Part of a small language model's weights: vocabulary 820, LayerNorm before each block.
Each number is 128 + 32 x the weight over its row's rms, rounded and kept within 0 to 255. Layers, rows and columns count from 0. Numbers have three digits each. The size before them is the row's rms in percent of the matrix's.

# layer 7 attention output (transposed), 192x256, rms 0.239, rows 11-25,43-57,75-89,106-121,138-153,170-185, columns 128-255
092:133205104161087143120141133097120150194133154125119136120085143146087204150122099111197124146160134079109114112147116158146125114123078120160118194151131173195126096138133140141072155165049080198067123127132089128149114167132153149118127143145166069128135125124103119118115179166043137114145120121159164102121102118127103110136130148084156106099138111067119088149068162146062050133172
101:160119112180092088097101126138195072184116152182066171147099155080093120146116062093153194096080105132137100122097125063147153100150162126097125131175140126132074142130127137131146144103161110132135093152174137080119123140138116125137176131088101147119158147163122120135086205142062065126113140206119127081189143140129114125154179119196130116134130133104184167145148083149082084156154
091:123098153106134163157193130162100159123156176119112110151128097107118125030183162127174109090108131126121104142104213182151124150157143090135130124098159142110120125127080073130068100205085116123152094104165109155129127059111096087168117177152093116103145149170117124159070063137116206128104072085123165130078116094151056150113113105138131087155143109123135088093135093089134157104164
096:155117150165102087111133110057101097096132142141100133139114153117126079081162196074111130209128169162135137163115147097148113030148151143130186151155160122124086161115095160157109116096107106106084127134158076088117168166125132140137128153149148093146174144127115140137133125186164093103142130131095147011149114190139150129110141123181130081116126233134133119148152132110116144157165
097:094200149122111135153101118101160189178155089129139108087115159134146124141101159108159116145088143077084119135093117112127119126118128167207107141182113130195164166163108151198167167140117159125117064160168115124127167141117119223162115111107135151148084100144083098120106133156122138144084177154110154090138132107078123104123190152161086111125096083080125166122120076078156035191131
097:071190151160144136165176159170135087138173114147119172111083153135107123148140117061142091096083092172133138094116094096075168110165099145150090175168150132084146144084109126087172142106121102088067123136106094096141137125128103083115109135126127127112093172135150096174106084096164150142147113078173097094078141202112127122078140158200059128169149158099152149181159149077138073122109
093:157167140179077095143066093095112118080035085134137082155129137126138118134157117080159181130136140120207129100141120133071057056111077141100140167131128143103113090132160118082120161065154127121109124108129110154091122104110129144112146129089109083124140101109200102069142186079146176157103094129114134113143086158066105055189130095107086113121139115124116096132141154129163124089094
085:143152145157166142119174139141120138166107135142150148233107143163122167080109075134145140150112092177098090164085181112098152091144139094145187073160149078148080174123159139151147145145164085119193154122140161176102135079113092192155105090185069175119191124144085135108135126138095224122139083113130147134091168054136131102101119108184124102131117069148122085123159083165071178096145
096:121166095088180176130142066128167114109148083162134136101118163178157116132090126136152122160080146123151238082115070168121136104188148140118066091149132159124169135123126124176088171095142150123098104143130123052151134148086156105129122144151116155069096115078134168126125129123097097138084133168057146124092070105123150133143168122139098137135116126108098156136139119132167191117143
096:161080126110173121110052126137102134157154056100028141062114098157110128165152108095075110181087121196137170125079143126150153119104141126133153095137146108225157135122136079148130127150087135173092112116106073139133081104069141170140107113121159116153122159117108099120140181089108109093187120171159067101100165165184098179150107109127132102103139121116140097130125124205134166126191
104:149157154152115132150123150117158114185203235117072140187105124154140084111122125180178143049117154085158146173165120097164127097162126132073152092101110080128099176149105125076147155128082140122095178155116178118132129167111164118091155120167103082147086168133086139111120160069135099123140081096075125146104123109099138158103135122095138061165135136065138092145139180155110127124136
093:141113102157114108157106140129186131128159116158138120121093118142082138147142140109135214129124098095143143177191106141146120089115132182114133087156175087089146159215116219133121104138140168111115138175174132118114157122099148116150133100072135085103127121135093170100143152088145148143111108130134125101158130139071097173154099113100109128190131103161086159099132087136132112111124
103:076148184121109151151124141108153083136109106130080141146130120161117126123104182203169126111097073141118147110169071128146092160108128149133062114115079149114073173110093103090193174133133093143061126172124160125119109140142153094117165154146098153090183141155102120175134153138136160087113115153058126061120083129152107102144069075070153144082140204077150100099163122147131120174066
094:107137100163143155183071117093093099147130097154123165164144106102121146181129102134121133123135153170072147108143138095081092154127131148117090208192116163099124146148066154159131160125202120109143111139140140101145111146122131144178080122141132113131077105122098129134126099124107132145104078122140128074103194186087120115201108168096110143114137121161144130118185115077149102110122
099:141182104169178151143142128141088083097139155155156090109143170124153118124131114101101133189142151135092101125112127154175080189120174095164111097177163135076144112140138116139129143117213139184133137189113078149110182148151183157102062130105163111128088150143139135078131077141130127145150164165070130103122121125115142116117121111088113139161133153061124171181141158109137091061104
104:107127088099112081117112157103141135100087111083127153139143125102169151148145092127110145134073063129056147160141125122157173140102185113115114128123086117156152078103163087110111079130166167152146120069115087176132108124149053089094110133092094120107191158172180106102125097168184131105127162156164134121159157139096130118098113041135113147112124139123158211132134155101167109104084
091:098120129146185144097136156083134148090146109139140110180140152151110132111144094167093104157125123080104145109109085058133101117165104153103131100112171147123116109067117106171131127118125099130148181193188189148142182115130120113185167124115130043119187129123094075153149050160111157127071122090126093109052111160133149128105160072130134073117064129123110199125095180073166113108116
091:149112162097068104118118132156181121167141129081110124116107147116094122169148074113088138099162085096130101107127121132097146089118088109063097088128113089108150121123121086186153194095123125148133091099177154135116109119140116123150089133139179144155073127096152148147147062151119152063174121147110102147152088136183103141093142129140150112082106140216124146086143091151122116109138
094:148159104101084075103153144149213167119152200098166139104103085097098132115134117080085096150115187089120113162141105118119097182124166149068108038114066146124120124145105073175137164082172127155198156161152177053120171120096128043143129132090136113099072164138088178174095105137119150160124185120070170095163123127172142116168153120078145141139112113140095107161130103116137105107147
093:097121084084132144177164096163116119135127165138164189144136134117153156127136097113125116104131126184186169070084165118154138155139108104088088108080122081072079162103094142128183106139117126160165131157125134146121104182112080150137078142190093050140158138125094080117140138170142094188153101113025141139131073096161091144169136067141138073135208145126137096127147144184134120137118
093:092117105098169114102106131136092161092104156126121141076134157116132101115125095106085125102125151127082173132139128190125142067092197101179159139109141109189136175098190145162102132177134162125150192118172131168075109110129150161128113109123164149122100134083146122110085145156131132146125141145180121152152096079122174172117205127131146101126105078063068141153155133125115175150099
098:159126123140138109179107137125126075128152067144149162104106133123124153128138175131116097121136121095107164160135200149135096146116159141089050141174165110152168123146065132195145130084104169170146101098163170106048160129178124149155185095124128135144168113114094165198114138140115076149128125121102129112108153167106161203154169104160119084158139110109157157145072086101162104102188
095:145156120085137165131084108205082083155099182118169215121080132150105137093127165117170094141140117134170137079133060082076149139120108171102105079099127127157143072155161189091150213081156152111107081056104136158073138104153122097132131155112112116114129180121057160113107149116121098148118157176113100133124113172078082088119149118085045135115061172153187132076112162136140072134126
103:143090171074111112139172077165072100105154113138081159124164139120133108171150203109162124161129091131106131126105103132100090161147147119124103088118136148078115205131106112215134191196080069070116083161117146145124171139083163138127143152086155073095115074146134113119171120087164129157093108113142113122088131131181142100045124101110166120145095132045213140067138079141125080104123
091:149127087155140111059150128100092145078152104102131091152097168155172142095114086152152085192140171161116150096107153130199118106111156113126102153131143124124105087200142138176193088151102117137094186127073145074051159089124094138181113171140109117096091100136109140152145089113052081155053084126129123094125100133094195136095190174150165110133141150114102154069115115103115129088151
095:115174161102081120107112127181105118090133151099114141117141166055088133134131093180116087132174127113072128033134154185095124206114115117184149163132115176087181120072144140099097088183116102134116176119110086138087109088164157121155150185155120131117097144087099090114069182169124122085159092144196149174115148173089134083131094108165116166107138107115117122102142108069147128082133
092:152096147161125137065114154125183086083172149151108098171154125111072153182173112124130122127096143135081096116045125081150140135152076110109098140199105135149093192134142145174121130165134106107142086121089152126177125064094047156111148133140100109130084121208142075166137073162128130106099075136095128153133126158167195069123083146149166127126141111162100179117158156132102107127139
087:163118133179101103147167138117118102107129183111155102166165158152165138131135117139160161156116110128102086105081112153142104095119136159121176099154151153103111151122126108111132139089152175168148110108134132074138113135139170120159111131119144143148058118098147154134134125089182183142173123116147098157192105116122070150131146196066170145106138071127126078071139097171172107111156
094:125136130111175137132115180153079115146128055164124095114162116078120108121135179125119125088164137126136092186113157166107155099113087089105130153094122107107137102161160145148106132126083133086102141132137144079161121106109085104150071137166086185148109077136031100096134169169159115071122147144154117177093125103113092137167117111113112137148130141133090112144123216111170121169193
097:125167135131104093070146132110124145140134161144118129177128140222168174090159114142140131133145085117085106097096074063118173092104104149127099073150155142080059184091160108186154156160063085148123127069135097136068158116052110124148119131081113121125132130126067143146038124084091143149141095132122087157115130118118112111097123103098154177155095099102139085124136100136141108134122
106:137124137153165096149151142110079147085134083138150108184167096168157119136120108139144128147159100175143127149103147131128093181134096151121159109101141124045065110096136144076099132088131105142078127127147111136112109141086169183110120145117107096160132098110129138116134124054137157163115158157119103155134095114076154132151137150092121223180101156195182086070138124152110149097053
102:103092125158130070156187120113110162127135144118119107065151094086190149134163104020126096169219131160173070182140167145123086161117119181159147115145149159086143132132075188099109111091130162171182148082125153112133142153123154098116043137122171073155140141132165155083101141097129123082173129154130133198128111153085139201073084146137105125134132117152070091148087157116139127100118
092:120166140161184160101093145095153086119084162139150174134115192154128146175095091091173049109079163125156103117114089112139100101136191181116144126142143172153087133171157114116104101140146174156155176155167106117110187178136205143121099095203136119174100114131115105169125101113197036208135132091179138136110177126136093115098193163111131079211109168141091177138140192145130170070110
114:123109137091164142134091097229120122139085142105142108170146148124123128120143092133139060089148076131153152092022105077136155150118129035138115126118103138117148096071167149103198108147117146143157117146140137171138115125129088149145139099099131152100139185099135156075159104152109148105108109139135145143118123035077130063088176112129170128153134120095133132124119094191077111092157
099:162130181133139151071139174100137161047201105113037125084134148080114135098103151143119059156114164145100133109195166143126157134159174146113178152139102206096161099143105137074100045117172090116053076050138105113183163060138109131095104104133157125123181130121125118153120088148166105191079129108105145060115175188084091114112087128135132184106137142158123122084150104131119082115115
091:107113213127136119127154158158117162092151159119128126153163072138150132155132127148161179126070049084096112135114165156150150113066095098153139131167117126137149106203127176097080120156109073178097112107177142074107160100103108068075118066070170162092076097124086071177186076164111104185136120118121102104122143108104157096131125162170181097135127150075162119109144133190112107170115
094:055160102083087161111139136145157109140142162127158132138096096106107117096128069134074130144132170094110138097173097076129106134113177081112139085083047081124166147161154131120085118189111141141093184192171103122116178184086135123149126120155139152134114128120070162156133085168133106155153162138117154170192092115163122159148114068107172084126151159136129166123119075126134119149081
106:106083139124116083069137134097094142088198123086103048058188091122132131147103122080078099174163111104094050156116160123151102142119105169055092191114070098132164130151063077152082070090096124148128179150129156106172125148112101125190130104137144122125148076131126092173082088196168084142158125112097146121139082124105137154121111139089118156097164137115124196198101169110098102129169
101:166157106135125087139129119158076119126163103130138117130131119105191120096163162111099160168176124132176105119096187153175093077072140142133187141108208151075148131181164154093108148087130086174115169121134077182053109137167099128124111143098113132197127111079157102154120198078074092103128123139092110146098120108146141160130136200079135153155127087126121068090171150147095118145080
105:092129178128150160141164145104161112082074109159199119194141102119098093148145183123160141141091164101140138194157177103114179154169133122083106136147133179121146136076155113197063083137133145057171143130112103170147104150131143116165120118112069109072134182116121143120131086159107138136093096151111119155123168098130141123152169123166120150094092135110090136112105153064106170100141
100:143129113180118141125132130132081134146092120138144151154052173152095147147147188159151144137151116137154094110146090099106154109105132198079124108118199130126085122176171120127134196128121146110070112033088152193165083105144102166163138151133151116073136087158154156112053170100107181133132141128081097164125170125155065138151212149103170164180140160092164099155137106141142112149140
099:148128111043110134151193111176101120137129129116135127145102126154110099086101120170157097143133144071111144100145122114122098140180127077139145146115067104141126086144107127091118174071117156106115134121118141116026171067127116142096130095124054142097191152086089115165137118183108052129163116128112167109090073139190068126105141136107139160131096169093144167146048136173091121138114
100:107109079097139144092138112113155132110137157157121110090101082091130162115130165145110125175159168098189181144158163139099139122110170105149125196142131120114119162120088156181091129115160116145122150127139123150168106114131170109085106077170078116094117101130145216050130128108114106075127163100119159165168148121150113107128137160197098076096148068202104182213106084049060114118087
111:139104079092177130114168149171171151153115155059110113129097193187100106076160070151166121174206162093114139104127097119111105144152137122195095076073117118130144128112151146119113151102149119160124143145102096160140147133098123121093113139116113111117182120129160235120128154128129114149125149096097081092129169108191144106072187086093128132187101138130153117119092104167127171141112
104:094136117127104153055117123161140095090077142162103159156075120134122134151103132214187064103122159152118196110147078156125163117149172062126097150088102157159096115093149139145141121162132157083130156156167153134121100155157138134122146109169086119099166122149102161183153115202110146128118154102167076077123184136184058039152154128153129094138125166090123146100113125081107151097119
097:151123068128086081097103064116156074116135138131118100111118183150146170117171080114131132163188117142155134103111136074090155139153092147078081145140205114077135137081150128131098147103138173111095128140129130148132133176193019167190185095159105115084150058102136145114105127086133136173145142151087087078120114124142045128146166162114169100127089072120175090122143123177133136132153
088:114137130092112132152095137127123088120142112102111115106051084148070100104164108116110085110115124118155109081133117120120078141152121075178159069080105090086164098094102100120196118143135146055140181094095147103097174143141122092157080125129156175151107175129168150193195138121202097168094096131197115153084131166098136135132175106078077136124093098140069069088153179141178146167089
099:097099118112064188108107126085132183139147180106134073117121127156085136109107130113110149185121098226098101059081149118152126104125103110216161159143122103126180166189173121136162141118148079134090138151103105174131105064152180167078125148135134109068139158147153156070130113116146132133113121097106085129155159138137141090156078161149126089179149104149156141153139134073150087207177
108:154123154156143112160185144077092102153107073159119113071097142128126092161157097117097134176139114124128182120078095163160072139108138111186153132123130142101082136191124202131139122064144107105020140110067118053137074093106128157116166098106168109137112113086140116071148169123156124222134105150151126187130117133117164186139186109154157144157177135173168077114114109154150124163103
096:110108159146176114183133126198081126184117147105128100151123029151137129108125103163150137111130110131086110106142121154150057108125086132144084150137146119132148117086114131097169156165125097140109094094141086213164185137125144123101123185112128119166146179129167129071119171126115166125156103154192195176101141124144136144097108113092128093156126088106149120080091121143176132141099
106:130129090138097093089114157138101115119104136099137152125167102145084114213130086149167150102210118137097142141163125138186136144077138144118173133141104122148127098104118124166131201114113097107184144179139170143127146127131150092127169164074175173104068165123119191107181161141087145077174115122143125170165099150156188137149126127123147129186088119110136166100142096094077179076139
095:117191094054124117149181141066118173182134121092168084129180137158148136106182117179121152132134163160136157202089128086211118145178105126115155100125101117128129132126117072150132104138123132125118100158106148150122163098134179172082082135166147117127157147101121164080115130099180123144115141150099084173127155160115119117084123129116168157117120131111173159109124086079132164068149
101:158127173123145131129135193071200074162065177125138147140162151092119116145124125133103084109175121126110122169133186169099155096114128081135145163113138172180070112124087170149077111140154048104198099160137118090200096134140107087110093155098121128125113101098131165132053121140155139138155140094103107141097162138133096083070109126179073105160196150115189102121127210141115133135180
108:063163150094097134221141078153159143117117082144137104084136154100098109118090119132165207129081170101120128185096161129182079085169112111155141103129101103145139157153066160094111093134116123170098114101117121083084133154108156099053131133115128102144106163089130123122148135028147091134146123087140151157133109164133149144134091145121123076153119152108116153151136083124162128117106
100:182082112149144102101105112105158170090127158058143141105108113146167172120080066062139114134123173106120149155134131066126159151175118134121123160113103083148135078143138128146148125205146141125167125119195176152141070118122141134105128111173110171130111099128116187141157060104159171198122135133134147129106143149096083130157106138131056102092169165153130153197166149165102143125160
103:152205131155115122189104099132135138141068159140128168075159108109170145147068151154198111140145079073132109127141145196102179105155125183123125155104166133087095155148136180153102101135107127123138083134184101115135146116175095119129117141091083107136135095117117170092107122156143125068132152114120149104099050102108087149153120112112122187157085078088165141130149091113089164086074
102:161136079135170113134148148079176149126061091125149163091128139154119148123177128101117122168128144103104156147156145078061093069122158157153126084191169148215087122115107106153123133143134130161213072165150184149176161070111077169130115073088060098104140119141138158122164152112107164120142154152133189093171167143121114164112141111147132113117132134177108129129139127129162110111104
106:112088124126102156098157094146146137183138102082138167169123168140169118135101045152110110128060136165127195124127092125132093180115121127189054132123150163117089130088101078116098129162134106150226163106153078127128092172147092141166082121116127079166161103090160170131194117146137184133191138141135064095099154109140137153128164100156143089171157165136140145151120132146146135152128
106:135116134145090108109128093124079099124165143121152093081140097083100105183145084083136154136120145086101147142111162102133142177118102115087153191113158159090186120136138078184049092118102135106099158104148124123126083142127133105108124083116165126157125130061144136132051169165176126190126085159158157124137137119088170152126144157121095168160129088092109140149139163136066116086189
104:162112136105084122189084094183107174183146131118104161056125133127147159179088139110119168181111121145176170101138122144132071140089156144148117095146131089163095128150109160092167101127086167236094127114111071136115149154149155122077130100047168141123128134158143146075124090115088153121126115157118141165143142130179163123126104101098150161136159141071127131144126112178057179111051
101:094115175144114136167103156175131163119189133120061100085157116067148116098124169150100118089097103153135083106150145099115131117169120098090121130137168097172169090084141165144126130098156136158129100124076106089222137104083138141160110174116133116077112129177127121142079148086141098107109168142117178090158152151130144140138081133138164049135127117212134066139144082147129170198108
099:108159166172161177153173141116164183077154191151121134107090119073134160128131104096137166114166151087127154144116152118140132110081128121113137135083070112141130077140137112102110076110202099192072112122155087184108149137156080161146116137176140156096120200167194105163098146200100147075113149149125114177152130146099180127175158157131107111103168153138132155103142113152180134093081
098:132111124081117205136159127182131149134163125146144110161070141113112131155132160112143123112105097106190142110141174131131180157149170138132114106091130133187066158163124140133144201096124116109132146182135176118141088135167049134161151113143116218120112128108115082135155087146163143138111160151063097140162129149161111137101158160085155096157086120137145141114144134069127090136125
092:215183128060117111108102064106077103144144128153108102170119085116122107112102143139184142056072168106147167080209081139160187165138128133082101128115119157117161114177126106125153064115049154159129095103106067141188148085149091137086134162157139187123139210049137108201161076159121126118156114132095103128108129154104129145082152123073142180170109156126197097124134118099116153157137
103:163129131169131139099090147152108124097131126162170124159181100115099159121082148144120173171085133150127093159164139106102132221145144132163121139168091110163106129136170163124115109144129092150218114155072090155125086165112147167082125138109105145157153154088135080151107102144035160124158175068184134095146138099104224085175071098114093122159117143110112138146092110093110187056121
096:096073136117072117109137153108122093112137063131132163103141187126140137113092171159118106134141144121121116114226081084120186099137156125153105191149106091138145124095135143101091137096108089117085112121142128173192116129153091221114134190182125100122152105133219111105113150063144169186095112108128099098119150090150119141116113114146132217124161093145083165150115160127087104106113
098:169087096157155073170127163117150124162109114155162123159101156134079051094126124174122102122110120111161080183167117165087085087092077089122134126124181143094104136119159130101064151172124128169138145109090073108115138109143097097143193072110086172139141116154122143185147124060126150099137078103172120071120097148161138157127151084115089120169098113119131117138131145182147140155108
101:149161083120113168069081043177120129078108186169081171138047127171145071104140155157109093103152137131136116153117112132140144146160109138124082159044164186152142088133056090122111151117091151125140115062158141169145077139117140136103130145138125122066121114171134096140118161178097139172188131160140155142123193108164058157058103091101142123139107088208083148153152115152077175092132
099:125106120101147116135140132142124143151137163110080106100173145166093156181104125185140136168089098146125086093112070151203124094162178140121133135142158114156160085122183113088077177174178100179137120115100116142130091117143096091107115157163112165156122085135106087106079155169131148161075135185213134176097124114112117116081104128099150159069130154174124156138098095237099107135106
092:176145150168108143098148111106122103101133093069147153124075141137141125131165174113130094157123143131138143156161141125170123136132134108137080117132103175101112091095162099130136114155076206128114077119114034120192141213149140083101137172119191121143103105167217127127106115127179063137076172178170117147093153160069085068146100133131132152140129159148092141056086155180142146134099
110:071124108121128108132109164111145138119051166103103119125089117117122104137138158169132109114121129148110130142160149161140118145128043118143117143072105150192112146141169115099103072110124158135185108105148130114119084106196110119177154143128158152159172173174163108096105109222102160075136137072170111080164082107138121116176107118169096124078090089177059155128091187171102144137109
102:137165108084090113061161131193084063149152139098134145196067137079121118119155199142141150103151151109134130112177126101126069135196140088135093067155146142059133128121126143077152163144136141137130085115161151150142144148103140135084203088147131116105089108134129133124063150111192169164114142131126182119144149119088158106095096084096124155135142099170155115188187142094188108161113
094:124173134123156081146085058161145129142118098136195076136180143119160143132179118170094104194082148162150137092137161183138103101128103086156170152202134120095172115119113137179070136128169137138171120139140143141090154114155106119138152134110157187107156092123162111154144139153097161145114058130114138160101088131174146118194098139108107123121106118174098127146147160160113143144082
101:101179091135119115129095158180085158100073156117149111155134117122117152116146168064146141137170087145164143138123098124153162145089131131126153108071108146127165131103147095158093143113115126108018109124173128105101107187144103086092099136125098184135132181183140109059126132113129122086098139159115158151139155126101136148128158146146117112216125126076193108124195098097151130112084
092:148126148100153155136083114191125168089121089148162115118161186187102089151103048056140166134091140106108147103106124108111162096139115160108097144107078099193132053173135157128138117057123112173163160116111131133094147109118069156101093131065122149172125141168116082119156112082124159154152091166134132145121175148079155180171114104129178150212141155035100054137078151159146113086153
099:107158107142076104101123124067131113088116130151157102168111126103083111073129181122110163115112125133099129120113133155197186201162108144066162055126180138151123138152130074142159153128110097152175129147098161139082089124146105175092130101141101120146116128100153122141159135104168141148141152117165113152120056213107120157113183147110144138101125078132147128128132115135173108143088
093:129124175085155140173096148105107118153195114120136112088172101084105164180169066157169152097092139088171112127086193130141119158103098144110194123114076132149093086152116100124171131095088137107131163123121150123189074132160088119204172185127119170122163133107160069103198114166133080079140106091142148135116140094141104190177129131101127170102113147114142139108052162085159104152157
112:095173139089167175119105110108085133149143133113165137069061114205145120116118107111166126137103188106163123191160093218120143151115110165184171147105175189095124065154171135138154108155129141140161117110123078132148110103054165098127082157150141135160153089178126121110149091191147137068167151126167161171114140110103167154089076091076113151123124091169089108096217125138104203190094
115:152104140176124144124112092106114137141150079201155157126226140083149108117120131165106140151126175168168147136120070109120082140121123171139113114140153124134128160086125183124072099145101088146132126122105122123186136100098193219151128120109132123125091121146119126078028147034118152067162093130106151089128151161117161164112065144159145114149166114156135145113161070166126133145139
109:090111111198123133150148168164107154095108159120126138098166120144177147117108170118133151179162179114088046176129123191038115103108175093095078157105141110116159149153168128055118125119122121090121121102098131099138118095100164121113079112137073094187100071149167153087072127103153111095158124104134127179126099101098119141177108105176163110114098144118080069178102164132132154099079
102:128131051100153161160122101140124162110075108120099083140139139139101121066134157163134145149158154144132159130155059114155150101180109121122117098136114112170132099145109109036127169151121121192149164131106124210047159099084087062135144120158145131102137120172148127129109157144131106117133146143175079097132129147150119088119153128087142140091098118048106166108118164119106110182140
104:141179148133163155172069116131070101096068133132150108173115145168109138193179108113122150117112101119146137126098126193108186176177186123139165132161141134169164130130109113144061101138170185134146122119054086139079090123083151110116139082135134116091133114104081112106153093146097078142180148104138103170066106059154112114161133096141132154076116143141197168105135125144148149100112
097:109127110118091133121122107142103081105088141132123040119095054137162121128180129108066115162091087087092129124148124078071173148150113137136142144093119165106150135114101114130087056091221152150119112099084125100118048085129150109110143155147138133175182144117190108133084108115148130132147148174140122197071127132051145084149099133126121161066110111119086177225065163168131152115128
105:160085111155102111113118057112151118160189114125186097118162095093198165155181165092128176134142090117098118112119131151122118163107092151088174095192148139134111132143118125132170139097101080171135152154160133098081155141139074122175172156100137135180099106105128202137190169103127079131094128143058123108143082145124130132198108144124166162170134182109142096054130163059148104136131
110:124130092135179204080184125154112161161166183108111125065097101188114141080165135126219177144078137125098146122186101124124184155104084158175078142141083176142132138095130212140128103139091151057120132110100104151168166120148178148117134144165186168071131144092156092096142068109142136112185174125162157137173191126149121126170113171137143126130067148116058081113140104078106137135090
125:179041137110171110105159172062131133143097160117120103099164080133144174189155076103113124079124120158119141096133135185136113160122141069162105152172080128111097116131105116157101071118148104163093160116111179124200113123192129104127125179109129117107127117157145097162183088211059192179122113116105123103188135035134141146131098128077162117098148080105173145179136084153104092128151
098:124152135185104101172122181112108088101130089111131140114123102111088149137096133149130106135143076097144086110128159122161164097073186144139190134130113067120147085129131114085174098100133205161142118108126115127150129122143069147133097104114137108181089102134093094171154134128149085124175101188090147126133163187128124131132092172080180143119160125178112090135097098085120136163156
110:092111118143118157185107149075161142139114117150149104139127093126115127112090104132073186158112112061147162107118135118141161202117094082169131143093102100162140124036114091121089087107152188075074156130166143124153143155127155114099131138175199148135174157114145116160117075171157143133073136118071127092177119119164160131132103157130159073128121129144115120165115143128090077169097
103:131101122163151130081145156127124096096151100121181138130150118162071166135082146092111123145150162121187125130097072129114116195140140079099083116066108127168124157094147118141137112100106141069088172114114090095163096186113107145114058140140120168151139137102199082117140079125193103168141186179169086120190114118165096102129154145147135094063146149153128163124088178140101136128176
098:123115115105177094138128149088105114107123150139112100102125100090098125145119174143106104125208107060167117072072150142154160080180146098116155123109116078122139075119120095115099094116138108190148104087158151195180157087128146165136148150132163166112157058072122110173143104144112074191134141123112118139111189120137081105171122158105119146036141132111178116116093179157100121146118
105:135144109200186154155207114126110139164110061161133161197099108123123162122143119115113106150181092151121101106154116116107157155151141081172128057106160101139105133097109171090116125197139129080126104125144082183203147127129144163088134156140127112107156165170108174116109097176093139137116117107134173149078097150172119115077153132177077078106164126160133177124113125092155130160116
112:154109123160154154073195076113112154127106173125105143079142157224130135111143132195135103129128080121095121144141104101111156121130163063142123176103073144157098114095181135091103130186155133040133119115112131106173192103105132112143141200150127150151124131103156188139151100168116074132113198109105152069174141105163138109083102118140123100091112126132122148164132064132127178137160
121:184101055091128162075134110152126128116119101131140165125102119124057116153070140099138159126134174126146170164134127127182124076088147124133126177114059114133166116189135130113124102120129128141124102157182096142122106196156090123078117071180143119150091150095174106112141162116165166153115105176195100174128111178162113169112137136135089145058104127120120187120159097123136120169107
# layer 7 attention value, 32x256, rms 0.22, rows 11-26, columns 128-255
105:102075082163153106101114131144086145199111184162133071101163124167126107133129095085122134087100165140132120138191134114124083144170171099109161132075159184056097118139141143132126107133149162153163126049124191104174159117106128099135123097138080152108108138112087130184141131141170116154069120112106149132103119104111111152181156154153120220149153154141079078147103099191087157105113
108:158090092120089134106113195127117128101152103093090125115141127157113101113116113102099101091186159130174129045124165110117132153122127113178137101116105153124116104131084171135047145121172162175105134129124138158065110203098069144103085108102136182130102093179091109073202103087168089108112117121137145103169159081123127102173073180115132114131151099143139125140156126098107167120109
092:107090169153112104100118151064122162124134092110149154070115151155171098080197065136112132175143063046134103136112136130146152143159107178169137114118136113120147201110149154156129118131166158113131167115117157163164136164096124109143120136097100112130163147170108097113159139104135165132144095124144138167177128128115128092132071107151131139051159095099169173163208087123140023181070
115:180134105120147129143134142162115173146154100118111154061128059107143135146050109134127129113124079150153136072100210126150136143101103136138070121132199139088130193198140127124130082171080129081103086151132102134098159096169132117112123158135106151144114142188084133160106143127094126103211096129149081153109171122096091108142101090113081105151113108162157072131136141093131138084114
088:107106154144138124135143125123104095102085152091093154158115144126146121173117155126092139101141148154135132046091125149122155094162159169120151095136086178115166130072174111116143115091094130144163102129143191093144136197180102104109110091152118137101128143140184081147111073130157126112119074095090126110096188108099118112088048095171165126069133186132127064121162153115137160121147
090:118154147143146122139077159117156128153102168108081142069151128149029109160114141182127099100151208148099125112123148080140154131104150112132088129111133108076127114151148122123108070136122107148089167137095125143133084140114121105146123092125166135108128146125130128067111122097121130058062065164169157187109093117106167130159089121111118118069161150174179098100132148147136090098168
092:082155135131171121128109133067122085095152146165176150134135146119142085066157144098066119141143171100136163181105164129166125109165118140151147158096136147135139163114118117124133139114129152129161151164128149081194148126031159135116130080116171041155130144138208109154136168095067087112148131157118121169132110125116123129159131094146140123172103109065147094098177096096161170087174
116:105130153094142110129084162115153136121150161163127103093159150134083085106153152151087125144132159115128118099132127122116108147080125098149177185119138079161134142101188105107076142089112089137104147156160100120085092104117144183125098172111136112087130203189205118102106142154121181082174124102174179086123167176166165097083145108134118116149130108096103110106143144093151191102154
112:167100080134155157110169130134139127199147109173160104177115142124130132099141000141142118113127114124100114170150091121147148141121115129119142141056129105123147132106092126072125117157152134155111121133108212131099081174147095113098085091141138159145080138123099088136108116109112180115159106105106058164121129066126135151157107141118137141130189188159158129155154128107177139160150
106:144126207153167073167113124128170206102099140125165100058124127087122233108085130138093122035103130136108153155143122148098157049080175126127138171153113124148160133145098143094130159111155112100116180139134096063179124147126121103125127176141133126112123162118129162138161108169144142123151156102132171168122125156140087120141099087161080104083135163138112135107101161093154123101107
094:166111103145126112135141173113118112143107049109105151135118098109140146135103119092173153091143160150088152151066134104136149117167088142102134069130157077150117120147141128134153124096255096151127121096167139153147099117135152141139150090150109129138160164103148132156196113160122121178166162139163136110167114111147172083105086118118116141182133080100149111099078056096096119132139
097:100119181110149114151119084115155166160114169109108196122167121180137101118039126158083072089053173132127079106105113134138095112087163146194083154136190151106074163165159123145155120166117125106074178138150112112136113142115193082202174143183152095109136103147174133111083095132097168173118133155090096149136084131164127106103118103141115180084152147125080130094124135068147158173151
097:152160127108103116123091153080162152157114133087178162107078162101089177123182135143087071050126172123146079160060053142092127141121101121131118156105122093102111136130147133132169160145126145143132106125183176106134195158104191117141141067123177146069134129109190120132177102109073104146128221106113160131139111131145110138129115154126133167149106151130137164145149067090106097110073
111:111143123087153110125123130143150105187140113117165131137114167123165133104130162128089108117037107189192116133171143133143109088108135168157134127105067123173139159117168094200141074218177114125137155137160088138105176115162180067113129147134133103129141163148105101163113125062084124147195107136137093151175103121129103095126040120172075078130121193090095123110152114135110139105112
109:101082152149115092148170062114072098153144086070159211176087124121177148119116169099116172162131156125139125175137108184094121098130108225146124132141136120176129134107102171097211118129118135065149115147088132108123145099120120116126143160086133038128132089159136150138138087152103142124170129170146118089135114131141144147120125113161124073123103112109180137155143166122066178138115
098:151094148096167149134117110115060165140189176128129117144115089164161147104136105098159173095169037183230121149193097164062144145117165139173127123088120146105102138163128109137135162142119082117027086109142119149121145133136146102162121153121088111171122125090129125188144126114079077127189109108099158209159053125116116123123086133131133122079167105081130182131101128154140146126132